Each number is 50 + 10 x the weight over its row's rms, rounded and kept within 0 to 99. Layers, rows and columns count from 0. The size before them is the row's rms in percent of the matrix's.

# gate: layer 8 MLP gate, 576x224, rms 0.119, rows 98-108, columns 0-223
# up: layer 8 MLP up, 576x224, rms 0.124, rows 98-107, columns 0-223
# down: layer 8 MLP down (transposed), 576x224, rms 0.0425, rows 98-107, columns 0-223
gate98 098:40 45 43 63 68 47 52 60 38 51 49 55 51 64 59 40 45 51 51 24 47 37 40 56 48 62 45 34 42 56 62 53 51 48 55 61 53 59 51 46 59 47 50 66 33 67 38 38 31 53 45 54 55 39 45 59 51 44 45 48 46 43 54 63 27 46 54 40 43 54 50 56 48 55 59 40 45 50 43 62 37 50 65 54 35 57 46 61 56 47 43 36 41 55 43 52 38 63 42 56 69 49 55 52 25 73 61 53 68 61 67 43 50 67 51 56 72 42 58 47 39 54 58 52 46 59 70 42 49 41 53 54 26 39 48 51 57 48 51 48 51 51 54 67 44 55 74 48 48 48 53 60 42 39 54 47 37 38 54 46 45 33 53 45 54 69 55 43 54 26 34 44 63 51 55 30 59 43 37 58 65 57 44 32 32 56 53 24 55 56 42 52 44 45 46 51 52 64 66 72 66 52 50 62 48 49 32 58 48 51 56 46 54 49 52 53 53 42 52 70 59 70 55 47
up98 090:35 76 48 44 48 57 54 44 09 45 81 54 60 55 53 40 53 37 62 54 45 58 63 62 54 68 61 47 50 65 52 59 52 45 31 48 46 57 33 52 53 32 68 70 53 48 44 46 61 48 35 33 50 32 39 41 52 38 42 31 53 59 50 41 46 45 45 54 48 50 48 52 60 50 54 57 45 62 47 54 49 76 50 44 45 45 58 66 53 52 53 53 35 50 74 47 40 36 54 50 75 58 60 47 51 43 63 57 39 60 41 51 54 56 57 54 58 35 53 54 41 38 68 71 58 42 60 50 55 46 45 69 46 58 67 52 54 64 45 69 50 53 41 38 39 44 65 53 55 55 31 59 47 44 61 48 47 49 45 36 34 65 47 36 63 59 67 51 51 28 45 67 52 54 63 43 38 51 48 49 49 33 49 56 49 49 50 45 40 48 65 47 54 56 57 59 53 55 52 53 55 41 45 50 59 58 43 45 49 45 42 50 63 42 50 53 47 44 46 59 42 46 41 58
down98 087:43 63 35 45 52 46 32 31 45 44 53 44 58 48 49 45 42 47 44 59 37 44 43 50 57 55 44 41 53 48 45 52 49 33 40 45 57 49 61 35 36 47 58 48 55 68 42 46 54 53 68 54 52 31 42 51 47 43 46 57 46 56 74 41 56 48 41 43 54 60 62 47 61 51 52 52 38 56 55 47 52 78 50 41 44 49 41 42 48 54 47 14 62 48 53 57 46 58 48 49 45 50 49 64 57 49 65 46 45 64 76 54 64 53 72 44 38 55 48 45 58 55 46 51 55 52 55 49 49 31 55 56 51 48 47 43 48 46 58 55 86 31 55 37 49 36 46 45 46 56 32 33 44 39 76 41 56 61 43 46 54 37 58 38 58 57 43 35 53 51 39 40 45 32 54 63 42 49 55 44 28 57 65 52 41 38 45 57 44 49 48 51 65 59 66 44 44 34 42 45 72 35 70 53 53 67 75 49 45 63 46 64 42 42 55 52 64 57 39 54 46 48 56 46
gate99 104:51 59 44 50 35 59 60 57 45 60 38 64 46 47 53 60 52 26 61 38 56 47 44 50 47 63 54 55 46 41 53 50 52 40 56 44 50 44 58 38 51 55 42 45 52 48 49 66 55 66 50 47 66 63 28 56 53 44 40 45 51 47 63 50 72 56 46 51 63 61 60 62 38 66 44 37 33 51 56 40 50 29 32 52 53 45 38 58 62 48 33 65 52 51 26 53 54 44 53 48 61 75 49 52 45 46 53 55 55 60 61 46 33 48 53 57 50 38 46 54 48 51 55 49 62 51 40 50 59 56 47 61 39 56 47 48 68 47 46 57 50 71 56 51 55 53 74 51 32 43 63 47 64 51 37 57 44 42 67 49 61 63 33 52 62 52 60 41 50 59 47 55 38 54 49 58 41 65 31 56 47 68 40 54 41 48 66 73 33 57 54 43 46 58 51 29 25 45 56 48 58 47 58 40 62 32 43 54 44 41 44 75 33 54 52 46 27 40 57 52 49 27 42 46
up99 098:61 39 35 49 54 46 59 52 56 43 45 43 38 36 38 49 57 28 55 59 54 46 64 61 56 56 60 57 39 60 64 72 59 59 43 58 65 60 42 33 61 49 59 47 68 44 27 51 75 51 54 20 77 56 48 52 67 48 64 64 50 49 60 53 58 67 48 53 57 32 64 40 55 68 58 51 57 69 53 34 48 58 46 59 55 35 63 52 32 42 59 43 47 64 32 56 52 51 57 54 62 55 38 46 49 64 42 38 46 38 47 57 42 35 56 51 57 40 61 64 34 49 48 40 50 55 34 54 54 50 71 55 52 39 57 39 51 57 55 44 46 58 45 59 41 57 52 55 59 50 60 46 43 35 59 47 37 31 56 40 41 46 53 65 35 54 45 55 45 49 31 36 47 48 36 57 51 33 33 34 56 51 50 63 47 45 59 48 45 57 54 40 59 47 64 51 50 62 38 43 47 57 53 53 41 42 40 55 43 50 53 60 44 55 48 47 48 67 44 45 46 56 49 75
down99 099:63 53 54 45 45 43 36 61 45 56 39 43 39 58 60 56 53 60 43 53 56 46 45 23 69 51 37 51 59 56 51 48 53 45 48 36 50 52 30 52 44 42 42 51 45 56 52 52 47 38 51 51 51 52 59 53 41 51 55 48 40 48 39 64 69 37 48 51 52 66 45 44 48 50 36 67 54 55 32 47 68 59 58 47 32 39 56 39 34 55 35 56 45 72 62 48 34 58 56 36 40 54 39 42 69 40 36 28 60 61 40 44 55 44 72 37 36 53 33 42 62 64 46 41 54 70 43 47 35 47 47 41 41 44 50 55 49 55 56 38 53 46 55 52 71 36 51 69 59 52 41 72 58 57 62 38 63 59 31 53 34 41 62 54 52 44 60 35 54 60 53 41 62 50 37 61 52 41 60 57 45 57 46 49 39 59 35 58 49 44 46 56 66 50 39 65 33 39 43 56 51 43 48 35 46 39 53 45 48 54 40 34 64 57 51 66 64 37 48 50 51 68 40 29
gate100 098:44 53 48 30 47 56 38 42 46 50 49 34 52 54 65 71 49 64 50 47 67 36 54 60 55 64 64 49 28 55 47 38 51 64 47 52 54 58 51 43 53 74 50 55 45 49 49 45 51 69 43 40 44 62 41 50 72 47 48 42 33 41 70 56 47 63 60 55 64 62 47 53 59 29 60 40 66 46 57 43 56 73 67 42 47 43 51 61 59 42 58 43 48 49 51 71 53 57 51 48 42 37 64 42 49 69 28 54 61 40 50 39 61 42 44 53 35 35 64 53 48 41 60 27 62 54 62 43 45 53 52 53 39 53 46 52 55 50 52 52 63 50 55 48 41 53 52 46 46 60 50 59 44 32 58 61 57 38 49 50 44 58 52 50 57 45 53 58 41 42 61 35 46 35 79 51 53 58 26 47 47 68 63 38 57 68 53 49 48 33 45 49 47 46 50 42 44 53 70 47 49 66 58 33 50 44 52 53 50 46 64 65 48 79 45 52 45 43 42 70 48 50 58 49
up100 096:43 59 50 36 55 46 48 58 45 74 61 45 59 52 46 56 58 55 66 71 32 57 36 41 55 62 40 35 61 39 55 32 42 52 34 56 52 52 42 53 57 44 35 41 41 58 77 46 34 32 61 35 60 37 52 40 42 54 47 51 54 47 41 64 53 73 58 48 54 44 42 50 48 28 66 39 65 46 40 47 62 63 45 52 36 45 42 46 58 44 59 51 30 50 34 53 54 31 61 54 36 63 55 65 54 30 57 37 58 30 59 49 61 44 42 48 46 52 51 39 43 41 51 37 63 27 53 48 32 47 41 52 57 51 44 64 37 60 39 46 63 46 45 54 62 46 60 46 44 53 59 53 42 61 33 52 43 45 64 50 48 45 48 36 35 49 52 45 52 32 44 55 48 55 40 64 44 54 56 38 72 69 72 51 59 45 52 51 49 46 34 29 33 41 51 37 38 52 47 48 67 60 49 47 51 49 52 49 53 38 55 56 64 55 55 35 37 46 59 48 50 52 50 45
down100 099:46 46 46 42 61 31 56 44 58 63 58 32 74 60 54 44 47 47 40 49 59 33 54 54 32 60 56 35 46 46 49 51 65 50 50 49 36 69 44 50 58 47 50 36 43 49 55 33 58 65 47 51 50 61 47 58 60 55 61 46 58 63 46 70 42 54 56 43 24 68 50 38 43 41 56 57 49 54 39 55 65 59 61 53 60 49 36 63 44 51 50 42 28 55 38 48 46 53 51 55 32 49 58 32 36 44 42 36 69 50 49 67 43 36 61 41 40 41 44 57 37 46 49 47 71 56 50 45 38 47 65 41 33 63 54 54 69 61 62 65 41 50 61 49 57 72 68 43 46 41 62 54 50 47 62 50 49 42 57 62 53 53 49 53 48 52 42 46 56 46 47 64 56 56 59 53 69 62 35 39 33 51 42 59 66 56 46 31 49 60 50 57 48 55 57 65 75 74 65 50 69 36 43 54 42 50 45 41 52 39 48 54 41 53 50 49 45 50 47 47 60 32 39 39
gate101 104:39 64 51 60 41 62 53 59 53 45 45 49 55 67 65 64 54 42 53 51 43 45 56 56 43 44 31 63 46 51 53 50 69 49 56 51 55 63 41 50 36 47 34 42 44 48 39 44 32 44 60 36 47 49 68 42 28 52 61 47 48 53 55 57 54 52 56 55 44 40 52 33 41 21 31 54 66 50 57 57 58 55 30 51 37 36 57 60 53 61 53 55 33 60 56 66 52 64 56 64 44 49 69 53 38 50 63 61 45 46 43 48 47 45 42 58 36 52 43 38 49 68 61 50 58 54 48 58 40 58 53 57 72 62 51 55 44 39 40 38 25 40 49 53 61 48 44 57 64 58 49 38 44 57 54 38 25 63 59 56 53 51 38 40 47 63 52 54 27 41 45 31 38 56 38 49 51 47 64 45 60 52 53 42 53 61 47 48 63 39 59 44 56 48 50 49 50 62 51 53 56 33 50 30 43 48 47 82 37 57 62 48 49 50 60 62 49 41 77 36 43 46 57 47
up101 109:50 56 62 63 59 47 49 43 49 41 53 45 50 49 56 40 53 46 51 45 54 77 47 49 49 34 51 43 48 58 61 50 55 47 48 63 37 24 56 37 49 35 63 55 49 52 56 46 54 58 37 59 65 46 38 49 49 46 59 55 56 49 40 44 51 44 47 55 50 51 41 51 46 57 47 50 56 38 63 57 44 44 60 46 41 76 52 52 68 46 62 49 54 50 41 52 52 47 57 46 71 52 34 41 50 63 41 31 51 43 58 47 53 44 44 39 34 27 54 68 59 56 49 49 35 50 49 51 55 52 38 43 50 55 45 34 44 55 50 53 46 38 59 39 52 57 39 31 47 30 47 31 60 43 46 81 47 43 35 53 32 51 67 45 50 48 75 31 59 42 53 35 76 43 75 59 48 60 55 81 59 38 45 58 58 34 57 47 47 63 49 52 44 58 50 46 58 33 55 54 47 31 43 37 46 57 51 30 37 41 38 67 53 51 53 31 52 55 50 54 49 47 67 37
down101 108:53 59 56 55 64 33 58 50 46 51 40 68 36 46 51 50 68 48 59 59 47 56 38 43 61 52 40 46 46 50 71 57 52 50 32 39 41 29 59 59 40 47 53 43 63 57 61 40 66 48 49 55 45 53 32 61 52 53 48 64 45 48 35 46 44 54 58 69 33 57 43 56 69 69 64 45 45 43 52 33 49 46 43 59 47 45 44 51 65 47 45 40 50 42 53 66 36 17 46 43 73 37 62 52 54 50 54 30 66 61 46 33 49 55 61 48 57 49 59 38 51 49 45 74 53 66 40 63 52 56 48 53 64 59 43 46 50 62 52 48 32 56 65 57 56 45 51 39 53 43 53 52 56 48 43 57 55 61 51 38 36 43 49 55 61 45 57 49 47 32 66 44 49 25 57 39 39 60 46 61 59 56 36 48 59 60 51 54 44 65 52 51 24 58 46 46 44 50 63 50 55 56 41 46 61 42 29 38 44 43 38 66 77 45 52 58 45 53 51 44 60 62 56 61
gate102 104:57 53 56 61 54 65 46 46 48 49 58 39 49 39 51 39 41 43 51 46 42 70 46 39 55 48 46 50 66 48 49 53 50 52 50 44 55 53 44 39 54 53 33 70 43 73 51 35 59 60 34 45 55 67 42 67 58 29 62 48 45 46 67 56 64 36 63 49 66 30 46 66 50 53 45 53 46 49 54 56 29 75 53 45 47 39 60 38 52 49 45 60 61 52 21 64 55 50 57 51 48 47 54 48 54 43 55 52 33 41 52 36 52 50 61 39 52 43 46 55 47 73 47 44 50 50 27 45 48 58 54 37 67 66 60 50 63 38 50 47 54 44 68 49 26 45 39 52 53 61 65 56 55 50 82 55 55 51 57 38 67 45 46 57 44 24 43 58 40 39 45 20 62 48 50 65 41 51 59 31 55 47 56 39 34 43 46 40 49 38 44 46 52 54 43 43 58 44 53 56 49 41 30 48 39 52 39 49 54 41 48 51 41 63 56 41 38 60 45 53 54 38 48 49
up102 102:48 65 45 23 41 63 44 38 48 52 38 63 52 54 43 51 46 56 50 45 48 48 39 61 42 70 56 58 56 55 49 46 46 59 41 42 47 53 40 33 55 58 47 34 43 50 42 44 52 67 51 44 60 55 49 46 46 47 63 61 49 58 47 48 56 55 62 46 63 58 52 58 51 43 47 41 63 32 53 55 55 42 58 68 71 61 29 53 57 27 60 58 34 49 50 61 58 54 55 47 50 52 50 57 62 48 51 41 49 49 55 38 60 33 50 66 55 60 50 66 62 59 53 53 50 59 38 61 30 57 31 30 46 55 55 69 51 50 44 45 57 61 50 51 54 34 58 49 56 55 52 73 59 61 60 42 54 24 32 50 41 56 48 57 53 56 56 70 70 43 54 52 60 37 48 64 59 25 54 66 57 60 49 43 41 37 53 39 46 42 35 57 45 24 37 50 32 49 71 42 56 37 51 53 58 34 63 47 39 64 57 55 27 46 61 61 48 54 42 62 49 52 60 50
down102 101:52 59 53 69 63 63 39 49 43 45 55 30 33 44 40 41 55 45 42 38 54 59 42 42 58 64 38 49 66 48 48 59 42 46 57 52 49 57 43 50 60 49 43 63 47 43 62 50 33 37 47 45 59 27 40 48 66 37 66 45 38 62 62 34 43 57 52 43 38 62 68 55 67 55 50 55 48 65 52 34 41 46 25 42 51 49 66 49 43 36 47 74 58 60 46 55 32 45 48 57 53 34 50 59 31 54 56 43 39 60 50 42 70 40 50 62 31 43 42 64 51 60 52 50 38 57 50 32 53 51 59 67 62 49 50 57 40 43 54 50 49 32 38 55 65 31 21 46 53 59 50 28 47 52 48 68 53 40 52 49 58 71 44 48 51 45 35 64 37 52 49 29 57 47 58 62 39 75 51 36 47 42 42 57 56 56 37 42 64 48 59 46 54 54 48 46 51 47 42 51 54 71 53 48 42 54 37 46 54 48 48 59 34 58 42 50 42 59 53 51 45 39 50 51
gate103 097:72 44 42 53 66 49 35 59 62 41 26 41 52 33 58 47 65 57 70 68 57 42 52 58 54 56 33 42 41 31 49 47 60 66 43 56 50 44 40 42 38 42 57 37 60 46 54 58 67 59 36 51 43 63 38 40 47 37 34 50 53 29 46 46 45 57 56 54 63 49 59 59 68 51 58 45 48 46 50 61 51 53 42 47 44 43 46 56 58 53 54 36 50 59 49 49 52 44 44 53 38 41 52 51 44 35 37 54 48 70 51 64 50 42 60 49 47 33 25 40 53 60 46 48 36 48 60 52 55 60 48 47 49 61 58 33 35 50 42 50 56 61 44 44 48 42 49 49 62 47 45 55 69 43 45 46 50 49 47 39 53 32 45 61 61 66 50 36 55 36 56 20 58 68 54 43 48 42 27 54 40 43 47 46 46 54 47 54 48 58 60 53 58 61 45 56 42 56 33 18 49 52 38 46 56 55 51 55 32 73 39 62 58 41 38 35 57 30 68 49 45 49 61 55
up103 091:46 51 35 42 63 34 44 63 49 39 41 66 42 41 52 77 50 50 55 33 49 37 41 45 43 70 53 47 61 50 29 49 64 66 42 38 42 57 46 43 59 46 38 56 44 52 45 39 40 52 57 52 61 56 51 48 58 32 53 40 27 45 52 42 42 44 58 47 43 45 50 52 45 28 70 45 42 65 42 46 53 45 57 49 47 55 78 53 56 53 55 42 49 61 25 38 64 44 53 28 50 58 36 57 32 46 60 53 38 57 35 47 43 43 48 47 40 45 39 56 58 51 45 32 48 46 60 55 40 43 71 58 49 68 60 42 49 45 55 54 43 45 48 74 44 64 58 42 48 48 48 59 53 70 54 40 48 38 48 65 39 55 50 61 51 52 64 51 53 44 47 45 58 47 54 64 64 34 59 31 57 42 38 73 43 47 62 33 44 30 48 48 58 49 61 67 52 39 41 30 51 43 45 51 35 42 45 68 51 45 45 66 51 43 45 39 41 46 51 64 63 51 49 50
down103 092:52 43 45 63 43 53 53 67 41 30 60 68 64 54 56 63 46 32 62 39 38 56 66 55 49 51 58 57 35 47 40 35 48 45 59 54 46 46 53 42 45 48 47 58 39 39 59 57 59 43 31 60 41 37 54 37 63 58 49 52 54 60 39 56 38 56 51 39 43 78 44 54 57 55 35 52 33 53 54 55 53 44 56 36 38 68 56 41 54 44 52 41 44 41 59 37 48 63 33 60 51 60 54 46 40 42 62 42 45 51 54 49 64 64 39 39 70 57 57 49 41 50 52 50 53 43 64 63 58 48 42 53 42 66 56 60 43 73 46 46 45 43 34 51 59 47 25 47 62 66 42 63 42 47 30 44 64 50 36 40 51 31 61 41 46 44 53 59 37 48 50 66 54 44 67 52 50 69 41 43 51 57 68 40 53 42 60 63 30 60 43 41 50 50 42 46 39 48 65 60 36 58 41 51 46 61 65 52 48 55 49 40 43 44 56 46 62 41 70 62 27 59 47 66
gate104 104:72 50 64 48 59 49 40 48 53 40 57 51 54 50 59 54 51 38 57 56 40 47 52 54 50 69 50 37 65 43 36 77 59 58 54 46 58 54 56 36 60 71 64 57 51 56 50 55 43 51 58 43 57 48 64 62 41 48 44 54 34 50 41 45 36 53 50 57 58 50 57 73 48 47 48 56 59 67 64 40 52 41 36 45 44 25 63 44 52 52 53 27 38 43 46 49 30 44 57 65 69 73 50 52 40 52 47 59 37 62 55 62 46 39 53 41 48 44 55 57 41 43 39 34 54 41 59 52 49 43 39 47 40 50 45 57 49 49 48 18 41 38 45 47 45 56 50 32 53 44 58 74 49 47 48 66 34 34 54 47 40 37 69 58 52 40 38 58 64 53 73 65 44 58 50 50 47 53 51 36 67 32 32 39 42 54 51 56 32 60 45 62 49 51 32 64 58 53 49 32 52 65 51 37 55 53 64 45 54 55 47 54 53 49 50 45 49 54 39 28 59 41 49 49
up104 103:52 31 57 45 61 64 34 40 38 44 52 54 52 50 40 30 53 39 61 39 45 54 59 57 57 56 47 36 68 40 53 73 55 59 43 52 39 47 59 53 39 46 45 44 33 49 60 40 49 66 44 52 45 61 35 40 58 46 51 48 63 57 49 34 47 48 42 53 64 49 65 54 36 46 32 56 41 47 43 37 60 55 54 42 69 67 36 58 62 51 59 37 45 51 54 65 56 47 57 64 59 61 34 55 45 29 46 47 41 43 53 57 44 67 43 44 43 74 41 53 48 46 55 57 55 44 29 45 59 69 35 44 45 52 43 62 44 15 46 60 43 45 48 38 38 58 58 50 43 31 37 54 69 59 32 46 51 44 68 46 41 37 55 66 54 38 53 42 39 54 53 51 44 56 35 53 54 44 59 49 35 57 36 51 31 55 64 45 42 55 49 52 39 36 45 53 55 60 65 48 49 50 57 59 57 47 67 52 61 57 46 39 49 27 55 57 39 53 50 34 48 68 44 42
down104 104:40 63 49 57 55 50 66 51 45 40 58 55 37 65 46 45 59 49 59 50 43 56 32 59 55 38 45 29 37 44 64 38 54 56 44 51 46 46 56 64 55 39 49 42 44 44 32 38 30 55 48 78 49 48 31 46 51 36 54 36 43 58 53 55 54 47 61 35 51 50 44 51 66 57 44 36 47 29 58 52 54 54 58 35 53 42 34 31 46 53 41 57 54 47 47 60 56 65 50 41 53 57 56 56 56 35 35 52 52 52 47 37 35 49 58 39 53 51 47 45 49 65 30 69 61 49 47 36 39 38 70 40 42 36 44 45 53 34 46 57 62 57 75 54 62 53 36 61 47 46 54 65 52 33 65 65 52 53 51 64 53 45 49 47 49 44 49 48 51 66 60 45 33 61 50 43 47 50 65 65 28 36 44 34 44 58 65 68 48 48 50 59 41 46 56 48 26 59 32 52 57 51 46 51 68 44 37 56 60 61 49 41 32 41 64 40 39 43 48 56 38 62 52 40
gate105 100:59 51 52 63 42 60 47 59 43 59 40 51 35 56 49 77 55 47 53 46 60 66 51 57 54 64 43 49 36 47 64 53 40 44 32 41 48 53 65 78 41 40 60 52 60 45 46 47 51 45 48 41 66 52 59 49 41 55 45 32 46 44 43 57 31 70 53 39 63 52 54 33 44 48 38 49 45 67 44 58 38 50 40 56 36 39 53 64 57 30 47 55 58 55 38 56 35 48 57 59 54 48 57 42 52 46 44 48 44 49 68 56 68 53 57 57 25 44 52 44 60 51 61 59 42 55 30 44 54 47 43 43 46 55 46 45 49 51 40 45 55 56 46 54 43 64 65 67 43 41 51 56 40 57 37 53 55 50 44 55 60 60 67 54 30 76 54 60 50 45 21 43 49 36 45 66 48 55 56 61 48 62 39 60 40 46 53 56 61 63 43 42 60 70 53 49 65 56 53 44 45 53 79 54 66 38 67 54 48 63 35 36 31 57 39 57 64 59 46 37 48 58 44 47
up105 095:61 28 61 37 57 55 43 43 49 43 54 45 36 55 42 36 58 41 48 58 52 60 56 54 79 54 50 40 52 41 61 53 45 49 50 65 67 40 57 46 61 65 46 33 41 56 55 61 57 63 43 52 44 47 33 64 65 62 51 49 54 63 46 54 39 59 40 42 34 56 58 54 49 60 32 52 42 50 46 43 54 57 43 63 67 55 47 32 48 59 51 35 49 36 63 63 52 39 62 57 47 47 44 72 66 50 56 54 51 64 52 63 33 39 51 43 56 54 47 59 46 21 45 45 53 57 58 50 50 57 52 36 50 45 38 53 45 37 51 56 36 50 55 41 55 45 57 52 47 67 48 50 60 38 54 34 62 67 50 38 43 67 61 47 54 56 44 43 33 38 40 61 33 35 55 46 55 50 57 35 53 36 52 69 56 34 47 39 47 26 41 53 63 53 61 38 27 54 40 49 43 61 52 55 61 40 46 71 47 58 57 54 51 58 63 70 58 57 53 54 31 35 43 37
down105 098:41 60 53 57 58 45 38 45 47 52 54 58 55 50 50 55 46 49 55 53 37 55 45 56 51 50 50 44 46 55 45 59 44 48 56 56 48 51 27 38 56 63 69 64 44 54 34 50 69 51 52 55 45 63 55 46 49 52 57 69 53 55 29 58 54 33 35 51 53 43 53 33 51 76 28 43 56 49 59 56 56 41 52 44 52 47 45 42 71 62 53 41 67 38 48 39 55 51 37 55 59 51 68 59 43 55 43 46 63 50 58 39 55 56 65 30 78 53 45 50 48 41 47 50 59 57 57 60 41 43 60 54 46 64 61 39 52 57 39 47 38 59 42 48 39 56 51 62 43 48 55 60 51 48 80 50 47 43 52 53 51 20 46 66 50 58 52 41 37 32 58 47 37 57 71 61 56 51 43 44 49 49 48 54 56 40 39 46 35 52 49 52 44 22 35 59 38 53 55 44 58 47 24 29 45 58 47 28 47 38 33 51 45 49 51 47 34 42 59 41 59 67 72 37
gate106 103:28 58 46 62 44 33 34 55 56 55 29 55 60 42 51 48 44 42 62 64 63 44 49 60 41 56 53 50 47 46 48 44 61 59 58 51 49 54 53 49 56 49 50 57 55 47 50 45 52 54 45 64 55 35 67 53 32 48 56 49 45 54 60 41 59 61 43 71 49 62 57 32 30 49 20 64 41 46 58 55 45 49 56 59 46 69 63 38 69 55 54 43 52 50 26 54 48 60 40 56 38 66 42 48 58 58 58 64 63 56 51 43 65 65 51 38 48 58 45 50 44 38 47 52 48 64 60 51 35 43 59 52 63 50 46 57 32 65 59 56 58 31 51 57 57 57 57 44 65 48 44 52 46 47 53 56 62 46 49 46 73 52 42 34 26 57 57 64 33 42 46 35 29 33 42 46 25 51 48 64 46 63 60 53 54 46 41 44 71 40 51 51 57 62 23 48 44 62 55 47 60 51 41 56 45 40 29 50 40 60 37 52 52 51 66 57 51 50 52 57 53 40 63 42
up106 101:28 74 41 47 70 45 56 37 35 48 45 36 53 42 60 63 71 56 44 43 68 62 50 43 28 51 47 57 58 56 67 54 47 29 47 45 47 38 47 45 51 58 41 51 45 43 41 49 62 42 55 53 67 64 57 40 64 41 47 48 58 37 49 43 48 55 45 60 45 53 45 56 48 43 50 53 49 60 59 53 53 58 52 63 58 56 58 44 50 51 35 59 46 59 50 36 48 49 51 16 54 44 62 51 48 34 56 52 67 64 45 59 60 57 48 45 37 40 51 59 38 49 67 54 50 49 52 44 38 72 48 48 47 55 57 51 30 60 33 44 60 46 52 53 54 58 50 59 51 32 44 44 48 35 32 56 51 60 36 62 44 56 50 66 41 51 52 42 54 56 49 29 42 47 55 59 61 40 54 41 46 54 55 53 51 49 47 50 49 34 43 54 49 52 41 33 61 54 31 59 55 56 16 55 49 48 62 29 85 45 48 29 54 69 48 44 44 51 50 48 53 39 73 48
down106 099:54 53 55 55 47 56 37 54 37 48 55 51 56 48 43 52 56 59 50 53 64 70 41 50 56 51 57 58 42 44 52 49 30 39 51 57 55 53 50 50 49 56 49 59 45 49 55 44 47 45 55 59 52 50 41 26 41 64 34 40 51 54 31 50 67 41 51 60 66 53 53 60 64 55 50 47 40 65 64 57 52 51 45 45 49 56 53 60 35 40 55 22 57 64 43 59 64 39 62 46 48 57 54 45 47 44 71 58 64 51 48 46 44 50 58 56 40 46 44 74 46 40 56 54 37 31 53 52 45 52 41 48 59 47 52 43 53 33 71 24 47 31 53 56 54 58 46 45 44 52 58 31 60 46 60 70 56 50 62 57 36 70 48 65 55 56 42 52 77 51 55 66 50 34 49 45 73 64 78 41 44 53 51 60 48 43 68 42 44 38 54 49 31 44 66 52 26 61 63 61 50 44 61 35 58 47 54 41 31 36 55 54 62 52 55 39 61 55 36 51 46 59 58 63
gate107 095:61 60 46 58 49 51 35 65 20 64 43 77 44 50 56 45 51 55 54 17 50 55 59 56 62 42 32 50 76 35 41 48 50 62 42 56 56 55 61 57 50 55 53 46 54 34 51 55 55 43 54 67 61 50 55 43 54 43 59 49 44 51 36 64 46 41 32 45 52 50 59 37 44 38 55 39 47 54 58 45 62 23 47 41 45 66 64 37 41 54 52 57 48 55 46 57 50 45 39 60 47 60 48 31 53 50 58 40 53 35 58 47 41 68 54 68 52 61 55 48 72 43 55 48 51 49 61 51 39 61 32 52 48 45 67 52 45 51 40 19 41 54 64 49 43 61 59 55 61 52 38 38 50 61 51 49 40 44 68 50 50 42 73 52 55 51 38 47 62 44 44 49 72 47 49 61 77 44 56 58 34 41 38 66 50 43 52 53 46 48 51 60 42 32 44 40 53 58 50 51 65 51 47 39 50 36 48 32 53 45 44 44 51 52 48 53 59 40 49 49 61 48 60 48
up107 095:50 37 61 53 77 47 50 52 53 52 40 35 49 46 59 43 36 46 48 55 59 71 30 36 38 56 50 46 42 64 53 46 54 48 47 50 42 49 54 50 46 55 41 39 51 48 58 54 55 79 50 49 58 44 46 58 63 28 61 51 75 58 55 38 53 45 54 62 41 39 44 54 56 66 43 57 39 63 43 40 32 53 32 61 43 67 49 52 56 54 51 42 47 42 64 42 59 65 67 32 56 51 43 46 36 61 49 53 51 39 61 47 47 59 57 73 43 56 34 36 37 48 34 63 59 57 46 50 53 52 54 48 34 45 52 43 59 52 66 58 65 54 47 58 49 26 51 32 26 66 44 38 50 35 73 63 55 53 63 41 44 31 53 46 44 45 66 60 37 56 50 76 37 45 46 59 55 30 62 55 45 64 48 42 55 55 47 54 67 50 44 47 42 62 50 43 47 55 49 63 49 48 56 42 24 44 48 49 38 48 47 51 47 59 45 35 48 43 58 47 58 50 51 59
down107 095:56 70 47 47 26 37 50 42 43 36 54 46 36 45 51 66 60 62 49 60 48 37 59 37 67 50 61 46 58 52 54 49 33 40 34 44 67 59 39 50 35 44 49 46 41 53 45 45 53 51 65 45 53 49 64 58 39 48 39 62 52 45 61 48 62 43 63 57 67 47 54 47 47 48 47 45 51 44 43 73 49 58 52 64 40 53 58 57 41 44 58 31 48 51 53 57 59 40 41 68 46 36 44 42 47 68 35 73 51 40 63 65 52 42 39 61 39 54 41 45 59 50 53 61 45 47 53 55 57 42 52 57 60 56 53 36 51 49 43 49 69 55 67 29 49 31 64 62 39 46 57 54 51 43 45 41 47 59 33 58 62 46 68 50 40 46 53 43 42 67 48 54 54 49 42 57 33 62 37 53 56 56 63 34 46 75 53 57 61 66 50 36 45 27 45 44 36 57 49 48 56 41 52 58 45 66 53 69 51 29 63 45 57 38 46 49 40 39 59 62 27 73 46 43
gate108 105:53 37 63 58 48 49 54 41 56 46 48 51 72 49 48 38 59 37 45 32 54 35 39 45 56 60 54 66 58 53 37 53 57 45 57 44 49 51 24 38 62 65 42 47 50 39 46 61 40 62 40 44 39 53 48 47 49 50 60 51 67 47 54 45 54 38 50 52 42 51 61 67 37 48 50 41 39 38 50 55 43 51 52 38 42 39 62 34 20 40 40 42 47 47 49 52 80 77 52 53 45 45 32 40 45 33 51 55 48 45 57 63 52 50 62 53 61 60 40 61 39 37 49 44 40 48 53 55 37 46 51 45 69 45 48 44 37 50 60 37 48 38 63 57 45 51 36 44 33 54 41 46 33 54 22 33 53 39 40 46 41 50 49 39 52 22 38 47 44 56 39 57 65 61 57 56 42 52 65 51 49 60 42 68 41 52 41 48 38 45 55 41 38 59 58 59 52 58 69 32 56 65 62 44 47 46 62 62 36 49 58 49 32 62 49 59 57 49 43 53 38 48 64 59